config.yaml
n_layer: 9
d_model: 320
n_head: 5
n_kv_head: 5
head_dim: 64
d_mlp: 1280
vocab_size: 8192
activation: "squared_relu"
norm: "rmsnorm"
norm_place: "pre"
norm_eps: 1e-06
positions: "rope"
rope_base: 311000.0
rope_fraction: 1.0
qk_norm: false
attn_scale: 0.0875
bias: "all"
tie_embeddings: false
parallel_block: false
extras: ["some layers without attention", "local attention windows", "gated attention", "value embeddings", "hashed n-gram embeddings", "an embedding shortcut", "learned residual scales", "weighted sums over earlier layers", "capped logits"]
init: "uniform"
init_std_qkv: 0.0383
init_std_o: 0.00903
init_std_up: 0.0383
init_std_down: 0.00451
optimizer: "adam_atan2"
lr: 0.00108
beta1: 0.9
beta2: 0.98
weight_decay: 0.12
lr_head: 0.0301
warmup_steps: 573
schedule: "wsd"
decay_fraction: 1.0
decay_shape: "sqrt"
final_lr_fraction: 0.0
batch_tokens: [32768, 65536, 98304]
seq_len: 1024
doc_mask: true
train_tokens: 613400000
steps: 10231
dataset: "wikipedia_en"
Each number is 128 + 32 x the weight over its row's rms, rounded and kept within 0 to 255. Layers, rows and columns count from 0. Numbers have three digits each. The size before them is the row's rms in percent of the matrix's.

# layer 4 attention query, 320x320, rms 0.0567, rows 20-63, columns 160-319
087:116123120085177135083192129111177143180160146132137120082099101109142129175108114150154169127138091114123151125140099165134034135126072163190160142079118132133086137164129125131158166113108117095105119121204132083158061165078125150127142145102111166063199155194110159165189093121134128113104155139154126133207119117130182157125109119091124117087140139176168107096155170084103139096142127131097175060153172100114162173128091119149106133162131141135163124141145164156104099150203062
089:112142107139153143143088160155095123164128148143131168135097109128099146159123087144064152172113088138105127140167166095130111121134193129150077177158135131128129034093173123122160125140113182115126108134131159168101107151152095122129151114148156127106094091088133152095110112039110115105086138150137182107143114094068150110158134101142094090100142142120131126072122125062090142060133136118179121099202128146143123122111091142123114127109217083114137063137134132229084081116173086
096:200119164079143132138147082145125169160137127095151120110085091163123117136146096158135156147177047099064133121082098105113050104110067167151147169085144141125116163162117146124123098107124114088180056124136029074154120130140100136132160098120171126087171156095088116123104140100117096114113145109148170102148110152127174138163100104165102145106140169118132127183111171119092112063189073236098119066186171077116155131112118097150107122103080146102136111136148151156103172088148089
099:101171173096207095123158110163098107068109127095105125156069091136147124133106115108104151118127083172136075126166094167175108120107105079138111189152142132143081107103162151161123167119147107121085100136112105021149097140104166130119093189155161117109086100190146112115157089087120133125114118165157098056138048120110093071116158121136111187107093155142087154151129128118129133133118133149109134133122079116162161103098154097115085112118119173075131122096101158146103208138132173
082:128155165088117156162128134132075133132118134126074135126143177147134123154145117158150071099116132129168145171169169039104112164097113121124141119135125107104163144143176112179171116122156154122148140146159128198165158078172111127043209119130084174132125114040149144161022116132076149098162159179115121153091114111114069160134070154102136135137114121064142134153115087142142147112178120120134127114148109181129080064126121088155124091086113110101082088129123081112146123134071154
106:095125067126147169092120105077158071116154123102127133116093170098069126143101104144185179148094133105124090102135181173121112150205228139131090136143079124082089093101137102123120112153150183130082131082134137139127128158113109142105083129108090082154149161087120138109133156145123146093114145106154109144162186087174138077081182149113114164132100093119151128085152092126153140139070162025145169142086139098140120152139059148173137129139134105138135137119142134098124090140119149
090:133113097129127180141123128132141103136127146087122129117102089123139147226084155154184168128112104093067111096165141150114102147132124135108120120086074145113084123164144139109169063127120132080099114144136088067119145159150134106100112074089119111131176165124110134129121165124137179134094108111149162106133121131194160132141196103070127157165134148137174064080180118106166079163081076156170138054104100081133176105138045129170132142149144114083179071181113211117125089103163120
100:081150059170143159107111172135096173092141152152139152127133130096067157119071176100079111104038139134143089100133099126104129120164118084111091108114134155144080118193134103167179093136167102093141167149104087132089152123084135153123084164104147105182129105133158115080146170161127092117119052135167112111101128115120110098068095181126204212129110151158087073092139114123160107148097135168140116186132161105104205104168155123105125122133166139185133146127116135122076144109118125
102:109100099158189151129095171098109134145193167135101132094134156103141130144069136118143141118100130186175122091146131049138136153126172149135079078193112164128160128113100147132181065099204092173147142144134131124132192119116154127085111170136090163216074201138140104162101115140117131140087085128152165197072165157158112110098081077137176086119081119127101084151120133188130175106088156108123077150104140114105105124138093155060135102137118075151140156130116089058138152109096151
098:114136160106069164148146148108105115116155193162112057108054070176080135175123077138162151157174056095111164079114094159114073091161161121182108173128163141103066073152158149099131103184102104104107105135144152107182116114131107141110123121171127101089209102158138138120122114122140152107127167101120212167166139163162138074135145119077090158124158100152174122113119191094148091101128120127102207093139139076161114125104036109167136141135122144158167113155207162122101134093150063
090:125117147153069149097165140167138119162100132146111070103145053112097146130089131175165163142162089066081164134129048166163100151176116059145134092144141104132180146133169174114162082202125153145073096171201083181090130168176110186098110166112091147143189137166132144152121090118139174145103132084150199151132160154168151141187151134100128103101133130149166099113090159114124113091125137132156179145124131117143169145119072127151087133136129119170157089102189146169086110113167083
093:152134147092171134169129171127091097169180080142092140125102200151134117061135118090084116132160149152179093178066151116118126098135094131078132090183108139113165182142077138170093167093155135146146127114107130119096139171131177105125090157185151125152095103105166111159099119120147070130145104129128046165099110119083130148094065139142145092175136081119054199186159089160142203143152152081133025161126090168144085097132182147105153094134122109113101179102129106121167088121137125
075:160130104098108208143077113117092156136121184156117139135163139105077112123139138122206118133155110137099134168104095108154144188166108143086149165132133127140141142112117081141154129087122150154203188107110105136166202096129133127120158157090154119091166103116179146093107115098171183129115131127115142152076186088093096167074133112147135093184124129174127109172128110103120137140210129086096126117160133114118096087190152183116100151100106110137141122183087175117145120153108135
089:155123139157106130121140127136175105133118160157087093102108090131126126105185080101145111135131204111091146158068114142126149105076087098128132122076129127146165077170078100097087135133099070194099102142082114148147068145064103159144143155149103108118154117150131112135071136083139103124118183137097125121104154171082117122153097162093099095103206129138099130128103113136115119176132135121134165138113148108126149109187161111092142116139137181131127070094183116133014109111132071
086:087106167156110074144192104137183089072128087105178120156172131166140133123101129132160111243071102136164133125128086142140163142077214075139158133166185098150082177114125197144123138134128124090098088105167197207105101106139140137112097154127168145126127138153141135173130136130135194144133088135141116149115139166134144065168146136125089153099177092132138160121159130071119102144126155110105118129155110136137168103135180189109107126111194115103134195174074124112177189117125117
084:143144137148162119163151142171141173170147121167112080115124093066129142158146140100118154097135137176094100154141159140160140146198112135102106181124138137069124156116129158097101098122192144153160156146063134074162108170097102135123088152112095086081086074095134117105209168145133095167146180112135159064096083137134105150106146096089166142103119116127140136126105071139230165072087127134155111162137163123169140149135138111147148069192096120121126088085156122166100129093099122
084:162116128122133162149109118135083106153151181130077143108141102140078142147166136134105112076159151099089146127082151123115142101146091168080102155122141153118111126107151093157166090163155110158078143126098069098130087098111126137140150051083097175104114132154049096100108108132095105130096149083102143084125099122086133129162114085104086123152095126097147144179108089127194105172149098161185168124077146109173138142141129130108145110167142115126151096093198079177057130125071132
099:091145123150167118120165158150131128070071094142123142189089081145102144150144183110102098152142084143139134121140084144160075160111097136149172111078130119134107154146095125109137135153134132104138169144102117088123070083127115102154117164105105117076126148175083129114180127134103093161120133116142077104126095179181127157096093127143123092140139175130188124144119213111130127119116146149123138121142144155074196104162169117143093146178102166120126140149090134199132193122140137
096:089152152107134124141089161133094171136120074129073180138122178082105149143107136112095121129124177182133060179133162082166157098196144165074088156165133159135190135108104173106133120102204124176120146126077098109134136184053174139080140179174088073132117139110169094113146151152152060145147124152151145163071117121144058116063126106159091140155083111103102150183080093124066153108090136118147055182083107101155097106166088181098184058129121135116136141138108077145145140140127162
075:103236087110144139085101091173134161136126072098114159175125105075131070162149160102117096187111134162097069191156163126125202124112072102102086126154082119142149131076095122179126142065092132152165156110088091132108144112077130111124124209141144130102146066124109130130164149091159067157127108153123127097132058123125083136097129143141131124136159170105102180175160081139121134101125112102145084178114072092148158057128150119126173098128144159091070142169117120150133171093117148
099:160161168113139110192167138099075132127101192145103168083091084110087152150172113112151146092101108159119163117096146125183097122177142137131078133136129085090149107073190134151176095138092115193132084149121140127101095132116133190077136083123133130087129105122114090093147088151079106138127142108129112097108129134119079090168154062053089117143080168086160123164098124106145115133103093126173139074088073111161085132146082132166126121181050123146158070082178101133114114082069123
096:138147153176163121110161138048127152145118154179149166155154066068206123121119110099145204064088099110094099149124133141133128116140096139146086146098130127123123167156109099135207114099124169090138120173136086111118156119095115155075074096130163150166093116115162122134117072122090147094146115082137117114150128132087152119147135114122044093168110171144104082112152127174173156132109138127144148104083132115140161142147087111082123164155128159101138119077161172147080112123153118
108:097112085119124117066159090097164115127110094111154144188122084102139122129100135130187183196163083114109149166144110192168109154086105109130151149087158142192092115124146171120082150081064148081061136114186091134144096141125089147125122134109122155159165163136144134168112079127196145122110094104148104167164077131129165129169132178087081127141138108192159120122162153071084121122171083174149161127158148175063156106134136089124146141128141197119151125098121170152091100178174094
105:082180138181088127138117131135083120130163142137177193173101177088120146114122159146156165116106129075156091121129187127071151116133172162137172137097068092113067132118097127105192184101119216118101176090121147114103123125102180078081095044127136107114106094097097169113064127155133211148099110126099107160141139066099126188120159147112151128149072121103145105068146074088113116200119077105159101086124146113148130119136100149139127103140156113107147138163050157205155076186128127
095:151145143100129112215110169141120112056138144168126123089154123167078102105135126092068078139089164190143109121144180086136164114181144119083080157173133130096158160126136110156123129115180076164200144149070187089144160084119164069125098131151136092134074082092152095073092132159102105145186148164090103090100160110119084131109093102140166147094102108081079171154111124200164188124135148091114109175108073156146077148155166178135118077150103093165071163144112075117145171168101132
102:117135148141109114107063227126126129149129170148104132116122174127109122183078157125129158118137153142123111131125150072070163129176180117157112092139104126067126105166093149121220091166205123141124108087156148143074138173154127091118064087117095185168062137058138105135071135105145199124187112169148121130108177139103130121151112101102182085144136121172131124119138086179191147166111173081162109133124158125159098162120052167115128125169152119157121131150121161125145129120141151
098:156118158140170127119168150109107126085102125178103120134049093169190110148156091106115088135158110165085103167111125104188168112118077083107151138103161127132151173134125135104109133081126067110109146123121126112135105117106131103141147165132186151132113083153167117140171092151102066086146156134151122085102066142109081057165142149146165181159135134147155148150115147125123134061141146163089161140140137116149117106147145117149096128171111191077114124103142120148130181150092103
100:073181115173154122123124103046140105164125109134140170135113089053101122138085113130123180108140052123115133084099150187145108116146213188121115135146094054088133098109156123070099113143140171120152119131153132139137142146140127089120053133151113090122160108124197114129162088157098106131126129087147147128097167122146078149118170120076083094129108143128117137130114063117112137182048119048144149171102088104183067097138085090172157100097115124118152165097155163137095055109158090
088:132141102125089111170126092112144137096129118152116111106152181137140146062124134079083109122132158179202117095091178066089169088168128129123127086148093127085160125139111093143125125119148099169189171140100192150084157103184130091100156133171124074139100063100156133110086166151155129144161124144132063077068099127148081135094130145129149140153072099110116173122124094173150146172131156029158107215151103154167070101085155149174104144101123091151064117103114096150189079121095166
100:133169138134184126107119156114120116149151139175128160142068110154142141135128061112103166096092078118047091123108134133118066132114142175149049135196165146146163110073127160144141103116146163124123070133143120142112157158097133111101050211169103066120115072104124128172178150088134015142127122105166150145139118179098116130121119113161084080184143138137064091122091152112092154167119101130138088110169118100130128133153113116119130121140103121122172156137178123100097160104123118
101:095116111152125112144159114092094101161134132106168139139111044140130131100150101100117156133132105106070119121130117180128150096103101131123125153111133129163131136099126136136049120097035113082129104155103069142188112141091080137109154098122205135074148108151137130102149083157104068125076140090075152144155050165098110139157136151123064138100152140148126186125102131097067056072150074199122150091100085078170089117148165125127086144114095184082153129125109153173137133140161065
112:160108176067113127110112179174100143136139195125099143124132205103097150087162164147138152138153111120159159103084118081088121149102142135124108087137140166116103112159180140147125149174161166133146137118148140172116128139105162123128154169147081150125174121081168081156121137080128133080137105102166085144122153095108135140088041149080180169158125109098141096151105140170094190127172139067150071183174201116137103131085084150125092111094137086255150081166155127123106100092102117
096:098134139185114124153138179118103129104175105109135136168142164087161101129091130119129140104053138160133104102149137044095137136152108041152128129166092134138109119169092145152222116146170135095110157142143084150092157098123167049052096110128126123164085143114149145104102150078180141099145076204135091109117142123068157087127179125156165051127089088133131178085151144173163134127103170151145151141124128120130136185112136130093091143154145111177123143084052149162127097148100111
099:122112069157103169140091159151168172132156165139153088129134194115151113211062161160163151098148209143157152089146171136076148133174160145107177151073059087098067115134133120106171114096126097175159172130140196096122142112139107145142151040122124103108156176186124149095121127170147163113087097102084129103166162067101157174116155126051158147141099107109215099098164071107213080128099120114160141091102079167098176161098163124099131108152127155099092104206087144084162108143104163
082:140166167128133071165102140179098119078114091153106166112173157154110117082126171052076097121089136157131145149122155094153189084134108128106120111183131090152188119101156136149134117179139144155176137168115150182061107124147138140078181141151111120171116079122203127073069108077111164120155154161127076105106127091133061082097107096120118134158143104092117168138098094143128149191117153071106146209147079200145103104136152136124124102057122083145063118132145075092132146161099166
104:145171043137173136124104126146163183151165134108182137169159138159178120169120124187118100105141145119183132134113148096077151155112158159146087186118128154154151080137133130102155180151162161155159163140094127104114141083134105051077105078118117100095098119120076119113118192116068131129133096172083164101133166105122122197110098128115132093158130110134082112171131094145119111137113147138131088137131163150116147121169141149147149167166189070111081125162100131209143134147112143
085:093137138142189099173154144111157103115117085163115098099118136151112133105179078109032106139070122157155105115085128109087184094153164107119062114202116155101155071152132096103108148153132099104137120156097147164143152118098129109140089199172122046130108040118174179097177147160092090131158159174143108143123126178150117112098104123167131161126131132089073171090139082128157127125088161069076152161105136138136097114121167154147131139142139110095127142150139112149131152142114136
093:140145080115064163107130168106171109142098144131131133122160062175091154115084165080155175105127158150073117125079091152152101108148129082116120142094165139118155119180112137139143107143100120129122099148132113109038167160169060145139167156107140135167185089076117095096105153120173160100140158089159150132140130179133127124174157098101117086119160113172177146098139100092158098130096142111180155163049111157076151119131140124182132147118124136127128050100156167130121146076121100
102:142094112095096099127142111130141102084090096140107094129165091146162141213089083158127129154165110154106148161161136175165098128151162157168186139062195058101154080155160120175099101153125115154163067148164181107111128113137101167116187127059075087155142212102113133119165124114144127135103147125206134153128171136137110100162162131134141174142127103133135081144117121081150125170068166096080203079112114139103124103083080113129121108120124079152159086137175122049151132112108147
097:114113117153096103133120115142134184088152135144116083127166184105131089083167238110102131104123225112111139075133173150156134139136161133121210121093065125137147163090120052099073172098073136147135149142113156125116108124194083156179144087124159146141134174134071098089150176140134129102134152107074120133093108113080133150096148119167139125105120148165113140083155120165169129117127194089145153168091112155086133208151194189074160129157149113139151084181102135137191111164155157
093:142163211112077118105147155150156106088077114086112162123130116156101091069100191058130132152168079170123148123096142170201133147101146089126081127110124126153132182103115131143053145157143122114083071146128098107131088149113087147160112140178093175118159168162243113151173127112182047143119165136136120105130157124151086095104137089140133097126138136139133210129091187079105120106115173144088165142129094112151074151108140103131139115117100181069140128071125150136147151102167102
094:132068099125149066096097149151125141091171055145179149071129204159135122098141137139112137109168173135166125104102090142087114109118114170161168115070093141120058154119072134146133209072082115105170132110156188127125055093135130150156178095145097146118111132126141129138132197099121155123108128111073096119110106156092164172105113102176136129103107110142130148163157126184152135115127131070120140132094108145065096110112205155115122127155131162106133134126085101139124192136127186
089:164145121141034148102122146184172118156124149135181126139150093149102158088122091137176140107150152175081112177114148104129133135156130114153061111132128117165161115117143164121153097094062177170109124158131167181066124103154085132095164137120095091143159098166110146128141156159152127213125131091112144157116225183106095083148114108171164081108146119153186145131140147065102119141112143170190173163134121183112158120167088095125112145084092104113159139096103104127115128134158114
085:123141106100151076159115121184144116130124086129146173130189175184131188105109150112117142138111086172217143134120147125175100198143135100140121142208147116129165117109146082167133146164192162179152119126159152126047151098172119107112169162146102080163077146052184159152097174108116173164167172179134094115142130127167128125145137156141156086098152089079091173154140111086134200147111175054121136167161112180142133120119130087160112116089141073138122152134156092066146101094116206
# layer 4 attention key, 320x320, rms 0.0559, rows 20-63, columns 160-319
091:083167150140160120173107075127178087120076104106085145110163102089103152085118102135149147145085118135166157123141158130182154134126122134095108191146107079087122123124129084102191170116135150224134066086165107127099106101197133119144157141100092107158114113103096169152106149114127109127175089117078098058081154151197090137123157118104165171143118158106136104110129093143111131187144109141091154118105163102144098132124106145184107140110111123130071141143096186142219135057084106
091:140101133146066129136074117087033099116104151107104191133117079127088141123193091119079138069141153146179086155066093110094090110112136139160147118140099135177049088142135050120167129104147182119134156100072126151121039158130125202111088094155122168150131071115125150116078152083098096137136116060123117147110119108101180186146133152146188102142113139103105150123148066114098077172116140172212157095148151140132107108100072119116092180120093143174160125104105128121110114143144163
096:134159116191148137131164159138120172199085090135145133189126107162119133092157122131133142087141111153180133147125102143105160130145156115087129129154084103028100071118098109191134147140152121162143089063088213134124126139114153093150068106184077105156084086108104142148043196150080130189157155106162146089118162138149100123082142078151184157125111091131120141149115173149129187152087138106126163122098097176158084063130106143146119123166113107154071118155130129158086099136089141
097:129140088136173145109060146154128120174195159128170182110139108126138142147130131165147159153101155088148148108110123087140143128138087154119109171135161151129155137175141120119110110113068135146129135122164145137100149136109078153118152130140140100198111143160182098126138142092080151158112139169167119073128150111118143079183178114096094200069094160130114086124056156049125125167192150158120108125161108090086150196135130091106149145133134123138144090176102091118109146124144131
086:142104141124081145129095125114120136160175195162094155155115165108138146102191153094090144089147118136163151151107108146155078097115158122178171117183114104176101117119119159152089125172095155122132148133131200198104145136095167155102145126148129153046135106191099126116112104151138125062100159119162127165159133149075157114103117158179152077116082122126134094160163112164049131094149161189149144162159152137136171132151152080052144145195084194092114155138110142096083069109164121
105:133061163131158126147151103097123118098177164106069119064078144099129133149154108151149084129063231144205094141145141109147135160128087128089130158104169137139113196132093157078126108089079137151155099119142095076101087125193150151184221087128151114135150103083137147151168114118073116126161139149082120129138129115150174137165145141114125123139166102115102144087122110118115118133116107116147108153071079077106112174129112147126098139091086177107187133130121128142141157128120091
095:159096131111180092165154127126138155109150103099094069113114106103104169134115049174132179112095181186180108107140176129149171151104140182131136107095153155125110199065130064157094169108099126116110157105159109141089082112142137128118228098142121098154125109151176141166131182138078140112157147079079125133133151114163195160148147129109099209126102126121083108136125141111082119146161091103153116157122159093107081107128118136178098147129131101153124093165109105135108171055097125
098:167113120119132133122143157108107155149120139104099116087122118126108133162139175107132127083104189139186151089206127115108110175160103110129089137122121161148127157168149134098180084129138111117081128119125103088078113168149072074155126119163141104125118159168125088122161048103157157137137141086153146095166164090173152216132075164078089070086130161071146110188103139115098129139113128142127096113164080176124133175131083129140157139109120087142090106136085080150101133188087166
104:158106154096140131125131099063152149142157079095115134136189140067163104114208197133135131064168140111118116115141079103119106148107109129168182142116133112185173112127145189147079113157173115136167140126140148152153102134136079094118113107132148195103168126088055074146156052158131129109147139087180140162173127119120135181154109120139112066147128152129114128165117119204098180143111139165131145113140085141136135160129162089124114092152129122100147089124138136137071133107140140
098:101131100153110106170116126126165145104133145103107117090138105126154154172137114156102178109088166136185092151154080116117097149131154152118106127135082151149114138158117072115171152120099118189101119119127125129089109120162128170121171050154131063196137064134129158123047170144082114149133128139110165091114155097141159083097143133100136190144131116110118156111124142099149127172107147130164107132113097126088125069138062110167090139112091124124106085147092175083209165099121126
089:093149184149180127159103132177181082156091089118097099064160176098126133126085109186093102096142110164159118107133149159146172161155160155103125137133067066162112174081119051128108094137113131069100164152107140095185100115183104126098174044135092115081136117097157152104084123171102125144209152123125111134145171105163124068083127099151117173147075152062144150131119081150129122152119109187119122143153146163121104096117064096164106138120076078142102121064112134157234174076122117
090:102116185104104101139090151100157127188143127128152168140134157133080136084156136103113106080173156142065158149093133093148088116119105134174137094126159088119185155133128219104069108127148116083129105109176144205111182153072119118114058125167111156175164057141138117103115086146108105080093116134185107152187149111096100133140151084109110103122147073129129152141074170124118135107152110148130163147123077101139099144107175136118152105160138188093116145121127130119115138167209106
082:127127178144147075135154162075118118122132180132150120070121110101095125173082150113141099170152085130138151132116147167145141079178145158167182132057130156079155116186135087108117132108108138158137106124099103073115190125129177099116127222166148107130151102139147143142150167162087116169084161167135082108144146085151133110087158061132157129124037120094152050144113105089123151134133095129102197136156164119138155142126066153124107120158161102206190150028156100107104091125134134
081:185146131123080080134106161221163138113149173135136097125122143155189127141152174101082164141141162092117134117094093078130097155070147101134151131148106075178120180081096115210100107117135113127159149133164145115141107102076105129147136080093134153129141155120159157121158081098157124127172098109204124109123062135090116149135186108178091145165204142117098155133141156154177078157156110159069076157164115141125098112167136142163118136114042151158086088118113160101094217151142143
087:119117191128116139160138108029092150116099161160187143065110116100104142124121067140142149097138143150081142117129168176177169078129130143087122173048158160100129111102124143100044072146103129090126134179106108147099095200133142109102148145137179089128142071078103082097081078179081099148127147146058125096117155147101143068104154106079124126128115127092132115135084159112068107127102112190163130089146134088161179138135083151123117121189156157132194172121188092143096058162092133
086:081091149151129125074112129229163123157122134117130106171126175162148137121132116157167112154135131100172119128156116101070097142084135116106168080189099104203080118156146132123092194096147121067099104101125122125125166092114172134134119087153152159156092132068189174122097161161181162113090073176148120146093123183122137169191185166189144108178195136158151140085190130133198051119135139141122081154129096154072142111154180108112107169134160154127087147153099172112100155090164101
104:135075139171057168125123155139150158122137139157145086134132133146136083118123129105122130163192178100119149129157123116087090179140105122117145135044086190159129152084133185069089099075064112057148098126081102126143125102124148194165186125079166126171119090138135093078130133138147129124122145110130197175144089116081159131172140159150152083163192128169134175088190173107172074125163094133174103108143108152076195110146110144100174149114147132137153135112137131122064144165137137
098:142125076144164132158113163194188100145131119086144138145174092162180211104119121152153148178131107151148110110113077167109111142104191109100166119129101088161082144116137109098126160140091138176132039137135169141101144166156129122108065126109105110135099141135149113142098172112122150174136110150128147097135123175179127095105128124127149163113101151109128113125129157113133114122131130124151103099091117111153128124124101123171149151114088143099134130101111134125199140093115071
091:088091137159103162102148185144138126117168146102103093139141124137125063140149142114178144155136146097092182129148079111152063146097094121141160149151155106185114161144123195124087121124073119104152109111110104202115090107160165118172176159062197127183124151138151126094113150140143150098137162101173147117098100116102156169186165126149182137200176106161148113082170155153168101169176153116153096118165135110079189137185166109110117173151162127108141157151124139122063127108138132
082:147136154169137142123140134171150144117092140089155138056089080119105137130089137157166141162124119111155143093126115110182065143145126095102168152093114108121127157097100104132101116170085132096094106105130093158095089103176152098102208108093160079154113198153137212133126129156142140099150112091136124111122137163176131141134159096144127180127134148164124112079205151107119078177169126148110137094177204152051170138151152186144115179145135124100124089167179171109132080033114190
102:177139129097068125156063151157099169133120175156118171128106106167121113101162146114124068130156172159099127176088147096113117102189093127118126113130144170085161140103113188145056085116082064101160129172064150116125196133073120171110164135146129162119122123117147076093106118116148113143108183161103153131134094132080109106135095128120124109153101150107120211158097128102117122075128165163144094136143104134139108132096112111073189089146123152179143100114178028103079163125105118
096:139127149113054133134112186143059152136110155188127223163119153111111087087155162086156110038149145150140130149074065088078132116148091099115106139119151158101137138158154132152123098103157134120153157136138101172164147136088122128130114115137117189091144102086139147119087089094117145079135161082128125103155072089090108179135155157117140109122097131117116205179079122150160095112159115111129128136178054160121071131112081096131143107153072094195095114093131092098113161154084152
100:099163137129129126169194121102191134134106100156186153152174136094180125126101118188185150175144089105183140105110162123205099149083117151111111170114132070128118098091175056122125219117126182165134129048181147146127110147195154104148112162088117103101147154102118196182141122173129121121122131127129085118115115136174151128137178138098143113108156124155108082151129125102114170177128133105115178137147145140132118125100128094166125151105087132072120133098108202136151083063130138
096:096080110116101123128162134083084131144123171161085182142135107071143140109098109109102110140131148106142147148075127082091073139112110174127130158066151122134085198098125078084129170105060117135121151098101121163089060137099209126144207100109122192139124106094125160149100196105098133133166143096022079071118094114098138159117119203131159113102127140146135146112176099126073066164131116085128139162164132165116092149133077167135089125106145128080128180168114109113117064131105157
091:133142134112129095091044190113089152120144142121082157129086065117123114102154131073138101086108175095102159110098073104093149116170111105119127124144128142127178158133158171075074070163111088136092149162077100169135156168122097191117115113139134150195143114159163077073142135103106124105056143110168183154116109097111110151146154103165057091108169143147134198130088137133169100076151163141150096144140083145123141130129123109053148126124143121152172104142155044155085143128124153
103:152121143157137150146065150104097091119129125123035082134097076030092130123128084102110102070155163128148127092204042136114124094128102179121181103128159091153169201140084098128135049099105148118102149156171083135187089149140113189158174063123134157115110100133135131112155103145111130100144150016121087098168163065151145175075114113127130078094137120113136131129135160204155078136120096132141087126140092128116082168138108112149089088165102082185104103134101121147152134116123118
091:112154121132099107141086107122105122171104110145145111130132177177175151108162152119146160142132136119085124156152081112077144083158109114101101130137142142095182047130189147119093130147132092134087118151156154157095165147116028142152028184143096088164167154134155140098121131090148128110087123166178122127134138087139073081155129076121059123072096114107141124156128165139182141108122127106145129128112112080130157179099121043093154152167177109190127130161113148141110117120139129
097:098094147129092188136149074116138089155171122104140155129131154085159118142173068125147170097153154116193135206082089119127106153152130130152110164112164130127080144103095151087133189047091189162156122107081067156094085122134189128126149095087109153119124110095166107159098148155120100102136129149102135183171110129148108110162145189120126102139109097150125185147088097152106116145191083123207148122122066109110128123140114087190102119135128199083167075129102033107111143125094124
095:170111109124120131072099191138082104115142149174109114149090142152134146141139140072110129109117127133101118176109122126051141086173124125127158083153143156151114110113139163136086082087075139090097164156119140156137166144116120192093147129153165147154136122145126102100101144118115085127091152127136164205169114148063163122121094185176112099161110135121135150090157169062167119077171176116166091084121117158099161114167168131080197167117138156113184141128111120112080153167171110
099:086167118132074091126047102089109108180159079177193143129165162111207119172161103148139112054105130129152121122082069141157134175144163174183128111152151119141093074164114156182193127120058113050149115112118126148112108085079115165095068141124142151195137107090116092101121134165134111153118105156163139081171144109146116119112125124084209132137111138169150084136113090102146095152114076154172167097137075135113113134116163118193096112139156146149168146131118119170176182153159109
102:117125110154119073149126120127112152123144120086193158109161160161107112117132157139165159140113139097153128128052192098117140120124176140118052168144105172065108065101189154147115210182159087074160125117104151173140132143130164111092093157106122163177135114060166130129064146119081107116140127196076140110074147127161060118130102122141133174110109119161102113131150136093039153130096106099121139124159143130160093084071097108136136140133141130104090106073144135078097124140113129
112:134121130133097143101120102044138088138133141145061074157157132145160111106169104087144095118141131107168134129157139118218100124160105172149129125206172079155152145179086107163164110126081138132140065125130168104087122137191086094132111101156164114103151075161100163118148101086159145134112148100203105150145142149144159131053086112149167061153168132167109056087145089153140148126089117126180190166138123110106149160139132142167116094137094134125077147156099174147203139156147118
098:161158104114108119110166193136074137137158142127151169129090139134098125123175081096137125101192131156131186112128090076080106116092139134137154150113133075116137122109138108102137084081128151137086153156182151195148112194099110160135134096132176144058150166173088149059137156107116123151162115079119132101124162056164105183177118167138120126093088084099136146129129117135110099116189126128081063131172062159143103159111163089150120131105121098106116081061084117115100088155124094
095:180083128098106160152177172150123153105166158138039100084098120124141158151106064120116149185069198147142121157169164072102120153072137160093118113068157209145107192140090088133105144064136100213173129167103124140111123138159125119114239126117153140070117176160133150122181172107148140122125114061071122136052111163111145165125138135147101147157120120141150134146134097160114118165151135075069100114162139150100164130131171141105136112123077102104129093155144139115146226126112123
092:140111148160088166120083147130078138106145133176124148179091140125143081139175149091148110095167109130070102138136123136102121134140150085142166061131101116119107082146138140096079084128134108109113130122110106141112131127071100148128037133119173144109130143165142077107142114131179118122055120105179175216137111126102133169181092159173132053135137139140193148129167115070099119076147134164137138099136111131129180156150119072069198143153123181178168143103123101127055102201143148
102:122097063137072160077113066154089120113109099151120139123084102115108126198079133128120087144148083132117127144153125128094116115118180110186139079134108147149125080129135070094192121112136137108110154141129088056140061131035166131095152116124126160081121131118160134105102163130169105080128157112118124155159145098065180133122136132186121098124139175118113167062153152064134115156150117122140107081166138161181151156127126223101171157195159084087182135137116076165080075148168137
088:150138047148071150124060093084088105081145149128135159125122107110144130161192175108132133115131164143069110144089090156058115108138126050098108126164087193197134115139135131104177103114123138114075092130137112142075116129092135170111104101164108152201124113092128058083144113100116096120086150134145159210225104100105168152141153190127095086155168130143148172106126161065189145128140154117194119107126117138152183154136114159051099175137124140145211119135159103144060152120151115
093:107120143119184126165108224131138154058122196091161121049081075084063126127077112114116175121125082120128146173146106168161093120100134100120136110088112168130108175106128128117146099104140121084101157171134114092138140137088154149082193112129128079094118133150191160126124130160109147146127159105168140162146202125153145143117084134145094184162124123088140127150151143067124053129149100155111096102122121141094071109098096141095154164180115085123161086154133138105198184137126130
100:176105166151152110121114151129178186138104114109071080131133062119188158174114102161097100140109174139099132103184112179158116131115127085127170095107112155198063156107120137168115103115135152197104130172120153129107138096172106138151164166131148057106163220123093141164132096151131102157116134105122156149145086159156138094103120073101119099111120096080099094114124108157133159146106139135117179145123137105079192122142127154104148171124137137169141088163196171121124148088113142
095:139112172038188117082164169178161156139124149097084104082063126176075124094106101106182119152063138116163150100136144132128135130170121110102061151108128181126114167149139147080151177148154143173199134156126096137149154135143098153171145130116109124089124173112126176104109144061130104174142084128121141082070109195149113178106139130106118136098199097087124111079091121178124133096103133078081103122129145155070051129128137140138141078079144099149106174071140163199153157141098144
094:094149104144136131095086118199133108175178080124164080141063092157167126106089107121153182142114097137158132158122157154143105111139131123105081115131123098047157123147139158117171169147072105109121107144102106111158149105145102186201092168079131085179083150133159130126074120148089128168147132158116138098085183167121103098154160137069160196111146094128087077138099142132105120080172104147092163120158119133082143086149153058140122153120157083167072128115094096100156154150094122
092:112128132068085116122178117093146106174096149164072077082092106131097163144079093098117124057120149108111157113165116101115141156117080144127127106049174143040109141158079078154147126153123088225163096125118114143111179085117143074156166121155096141157087076181078135159115097120115122127133162069118117134136128205090106148137154105089127082108231099148165156140078200225139112129151153101150118103063130169127089050144125178123144117149102108137096179153153121145166164134130149
090:108139137127104141156135143092121116084103116104163195055141055150142073131132142146089113164152076084059126196096122120121097163115164135145161102107117182185100090138135074104105083111118067117136152122123077130197088079131086170111116144121159156089130149162118109142124165170163112142138152104119125113102115159084150082168131183157178120126090143125138115170149092050123071114120186138116121127120170158136159063165157167180123153157156115144149152122155111107226066113132096
087:182111137170140127092114180186083164161121146162135164160128034141158168191117118102136115129172118098090130121138149149104072150159113129149186116145105143142145114089094144109120104087094178090097144161159148109141147134103138161088144124124159093110108081139145098137125080149115115169056109147183129196191136103066203146160131134151094094131125152115118141125131149075122105116165137200184134121133148126126165183131169112104168140110170170146203103146113144123107086146146125